Each number is 128 + 32 x the weight over the matrix's rms, rounded and kept within 0 to 255. Layers, rows and columns count from 0.

# layer 2 MLP down, 128x256, rms 0.102, rows 109-127, columns 0-127
[[127 122  97 167 126 189  88  87 135 184 102 153 182 130 162 113 119  86 121 161 114 117 141 100 182 139  96 118  82 141 111 140  90 131 121 148 123 128  62 137 135  92 153 125  89 166 129  98 164 106  81 142  77 108 127  96 165  52 130 149 120 143 114 128 136 155 167 155  70 140 112 164 151 209 100  77 141 124  96  58  89 135 149 167 106 199 160 117 146  94 148 131 128 168 114 194 137 233  91  72  85 155 163 139 132 109 140 164 180 113 170 121  82 105 132  91 130 187 117 120 112 117 158  98 159 104 127 157]
 [150 139 167  97 149 147 103  76 172 109 109 153 183 146 158 107 121 106 134 190 113 136  78 205 117 109  79 158 134 101 137  98 104 121  90  88 132 120 151 168 136 115 167 170 129  95  93 117 126 143 133 174 129 130  90 163 171 143 136 112 151 160 162  88 155 163 104  91  62 145  88 152 110 155 131 102  96 168 137 170 154 150  91 112 150  60 146 196 120  81  47  95 103 175 157 135 140 106 113 166 119 179  97  90  70 123 136 125 181 138 130  55 140  79 124 105 131  82 120  94  98  93 140 144 171 111 131  84]
 [140  73 168 140 116 124 162 155 154 122 110 103 132 162 114 100 183  85 104 138 111  73 126 136  98 124  64  65 177  63 159 163 146 137 141 142  98 134 127 118  48 120  72 141 143 150 151  86 156 121 124  96 134 152 180 150  99 112 172 108 106 142  92  93 133 177 136 179 121 174 151 130 123 153  99 147 140 115 150 148 136 114 151 133 138 142 170 115 138 119 147 113  92 126 123 138 149 122 103 150 140 134 205 139 140  96 113 134  90 130 109 172 140 109 103 116 110 134 107 101 136  60 159 180  95 118 116  70]
 [147 106  91 118 196 166 111 122 110 201  74 160 182 114 112 162 109 128 126 102 152 158 142 116 220 127 121  78 142 118 162 121 112 106 142 124 112  90  72 149 100 116 131 114 150 133 113 102 130 177 156 137 165 100 148 174  79 177  98 133 160 127 130 143 122 134 177 119  99 108 152 160  94 159 159 141 145 103 219  84 113 120 145 148 141 119 144  88  80 134 196 146 100 184 119 134 108  93 188 159 125 104 112 188 113 144 122 130 186 167 114  72 108 168  81 158 110 161 132 164 129 189  85 101 114 111 139  92]
 [ 98 132 144  87 168 166 114  81 159  90  88 164 163  53 138 120 147  60 152 159 116  95  85 146 161 156 169  94  85 145 124 143 116 115 136  79 123 117 175 127 126 103 153 139 176 110  57 112 115 128 206  88  99 115 149 112 160 134 119 123 143 127 116 153 172 190 142 112 147 104 110 136 140  90 146 106 103 123 126  90 100  80 118  51 119 121  83 104 170 105 145 131 147 124 126 113 134  92  73  62 104 170 137 138 156 120 138 158 157 113 139 145 139 131  65  91 154 159 124 166 113 154 110 157 138 149 133 123]
 [166 143 105 161  76 140 124 124 166 173 125 102  97 145  91 180 101 140 150 120  74 118 123 145 162 104 137  73 118 112 157 168  84 113 201 125  90 101 135 131 117  97 169 129 173 111 126 142 119 130 144 133  87  99 157 135 126  89  79 138 133 155 134 147 133 158 183 173  95  89 129 127 119 138 163 152 112 128 142 152  53 173 118  78 117  69 138  53 166 151  86 123 116 141 123 142 197  68 100 147 157 125 102  83 179 112 146  96 169 102  96 140 155 158 147  86 142 122 121 128 126 112 123 126  54 115 120 139]
 [145  90 122  83 137  54  96 137 164 147  87  57  95 117 124 139 111 162 115 143 155 141 124 159  70 144 130 129 144 175  98 163 151 124 170 122 130 175 121 107 108 106 156 112 108 139 166 134 139 159 108  95 146  95 119 125 192 156 112  72 123 152  95 166 147 155  93  98 117  72 107 126 122  83 116  55 193 119 103 134 144 136 132 149 119 108 111 178  98  69 144  77 107 139 150 109 101 176 135 179  99 102 142  79 198 107 138 128 104 126 160 125  89 102 110 135 178 124 168 136 120 106  79 124 141 106 166 203]
 [ 34 119  99  83 116 185 111 141 139 201 110 122 121  67 127 142 146 216 157  85 169 128 118 109  85  86  92 108 154 106  98 140 179 129  84 166 130 137 116 110 134 193 121 135 131 179 118 137 182 130  99  90 151 121 125 117 134 122  65 193 171 143 161 151 192 124 124 144 121 141  84  48 151 159 156 140 138 130 144  92 117  50 106  84 170 138 103  72  64  92 140  83 160 114 102 143 108 180 125 170 168 105 152 105  94 139 134 116  99  56  83 144 131 156 138  84 130  68 173 124 203 163 101 150 152 136 120 120]
 [176 122 142 124  82 114 137 161 123 138 175 119  92 184 140 119 161 102 124 109  82 128 110 137 152 111 121  89 149 130 129 101 162 118 146 124  69 113 120  82 107  85  83 157 134 124 152 145 101 132 159 106  89 145 120 104 150 120 201  78 152 145 183  88  81 123 100 153 118 112 139  94  98 162 177 122 129 113 116 149 113 129  73 143 115 107 133 120  91 127 163  96 114  97 127 147 178 117 107 146 175 122  96 166 112 138 110 110 176 102 161 166 122  60 111 115 128 166 156 122 134  71 134 105 132 137 121 122]
 [ 53 169 103 127 130 145 193 144 105 137  90  78 128 158 114 132 122 123 151  63 154 147 147  54 117 128 128  92 143 178 114  52 163 139  82 163 141  86 132 111 151 142 187 103 168  54 137 109 176  99 127 123 142 189 108 190 114 140 172 143 121 124 136 113 175 211 126  93 183 148 120 155 129  49 140 186 132 188 123 162 139  76 150 140 158 135 109  77 139 112 111 154 147 151 148 148 111 128 143 114 139 154 140 149 133 143 127 165 124 155 113 100 161  69 132  48 131 123 168 141 133 115  90 104 124 179  77 173]
 [160  94  91  74 164 120 139 166  74  86 127 158 153 167 119 142 143  97 144 138 152 125 160 155  64 183 155 158 138 149 126 166  79 151 183 129  96 152 159 145 127 102 124 105  92 131 107  77 131 136 152  79  85 182 138 193  98 158  92 158 147 113 133 114 142 124 157 155 111  97 123 139  99 139 163 157  58 159 153  76 124 216 155 110 116 112  93 121  98 137 125 129 125 112 142  81 122 156 119 125 160  96 139 133 152 141 141 148 159 105 138 174 153 170 152 134 115 123 187 134 154 181 162 150 116 145 125 151]
 [138  92 117  86 111 133 128 114 163 179  99 139 177 107 182 155 114 186 129 156 145 132 115 177 128 174 132  96 138 125  74 157  94 153 140  87 111 143 103  87 122  95 176 121  48 175 112 116 132 155 127 115 113 111 134 111  74  93 197 135  95 130 134 187 113 146 108 115 117 138  79  93 116 147 133  84 165 118 133 186 159 171 104  97 133 166 123 107 139 195 156  85 149 162  97 177 145  87 158  99 161 167 101 110  87 156 124 117  36 168 146 141 127 135 109 116 158 133 135 165 121 115 103 158 120 110 123 149]
 [100 132 189 140 124  98 150 169 111 139 150 112  97  99  93 170 142 119 145  93  90 156 109 159 206 113 163 122  85 122 187 113 138 149 116 137 139  93  95 149 141 134 155 135 144 150 113 162 139  76 117  80 117 157 102 158  66  71 126 148 123 100 106 163 106 160 163  91  83 111  90 171 119 118 152 146  95 115 145 111 134 132 116 148 109 149 170 136 111 154 114  94 135 125 129 161  74 130 133 163 119 165 126 104 122 139 106 140 161 135 137 146 112 160 120 105 126 131 119 142 159  73 142 169 105  82 171  85]
 [166 162 121 144  39 146 104 151  78 129 194  63  70 155 131 107 138 150 121 191 100 105 146 166 117 137 116 105  89 138 139 155 139 120 116  92 132 118 101 118 165 158 142 169 133 160 104 128 162 131 113  69 129 132 116 157 136 141  97 147 180  86 109 117  67 128 100  89  93 124 116 102  85 131 134 153 151  42 130 115 129 112  90 197 222 143 119 147 119 129 147 146 133 160 101 103 155 163 130  81 163 110 158 178 157 135 166 148 125 188 107  89 189 112 132 119 134 151 124 129 168 122 190 129 145  83 113 158]
 [134 141 137 111 101 150 121 103 112 105 165 127  74 152 125 126 145 146 119 139 156 112 138 133 128 165 171 115 131 136 192 171 150 137 149 106 146 163 103 144 151 150  82 100 131 171 149 103 122 121 153 147 165  97 132 122 151 145 159 179 132 129  95 147 129 157 100 144 105  92 172 162 180 113 101 140 115  59 127 158 112 116  51 109 178 170 100 142 162 102 119 147 116 185 116 148  91 154 141 149 160 140 101 124 172 113  80 129 125 136  86 125 144 127 124 128 108 148 174 119 123 115 227 159 122 147  92 121]
 [137  46  98 122 159 130 143 121 103 135 126 187  97 133 151 152  95 131  96  82 169 143 122  99 123 145  83 133 104  41 148 152 174  90 116 134 166 193  67  91 167  90 120 141 158  80  83 103  80 128 136 155 151 108 118 152 152  82 156 109 119 186 117 138 115  84 121 152 137 161 106  97  69 212 176 105  96 110 139 119 120 121 140 235 123 169 102  34 153  93 114 119 106 103 100 135 163 100 142 110 129 111 117 136  86  82 163 191 110 123 110 100 137 159 169 175 142 157 169 111 165 119 151 143 145 137 131  30]
 [102 142 127 139 144 178 104 106 110  84 128 129 115 151  89 119 158 122  43 157 108 136 152 122 162 109 162 116 134 113  64 127 105 147 101  95  74 127 107  44  79 179 196 132 138 118 178  98 142  96 177 131 102 176 129  73 123 107 139 160 129  74 136 138 114 163 164 179 210 127 127 126 144 134 118 173  84 184 104 106 161 129 126 146  79 124 132 118  74 130 110 176 132 144 103  96 123  70 110 148 186 119  73 126  84 176  79 128 171  91  93 102  93  79  83 150 154 117 100 129 116 125 184 150 162 151 194 140]
 [ 79 123 198 189 156 199 107 142 146 181 135 115 113  68 147 145 166 136 113 100 143  88  82 120 164 144 140 135 180 131 192  88 114 112 151 102  66 191 148  87  32 125  75 119 136  92 109 167 149 104  56 123 122 129  71 143 118 113 172  71 129  93 144  99 105 146 171 128 145 113  99 167 130 106 178 103 116 160 188 164  65 109 141  98  89  49 157  85 143 173 144 129 156  74 152 114 159 106 122 134 107 130  95  65 167 152 157 179 161 112 133  95  48  94 121 164  83 168 102 119 137 165 152 115  80 148 120 157]
 [ 55 109 139 123 125 140 134  99 174 160  83 139 103 167 124 139 142 100 111 210 138 111  98  83 149 151 123 110 139 156 132  64 127  77 166  93 167 166 108  86  88 112  93 139 112 118 184 166 167 200 167 185 119 150 151  53 160  84  96 151  83  91 186 151 148 131 119 100 160 130 155 152  43 121 145  98 147  73  99 102 153  83 157 106  97 142 134 133 122 191 136 164 139  60 167  98 121 142  84 139 156  55 163  89 154 116 135 111 138 119 114  83 100 176 165 177 157 145 139 173 111 194 117 125 170  70 170 142]]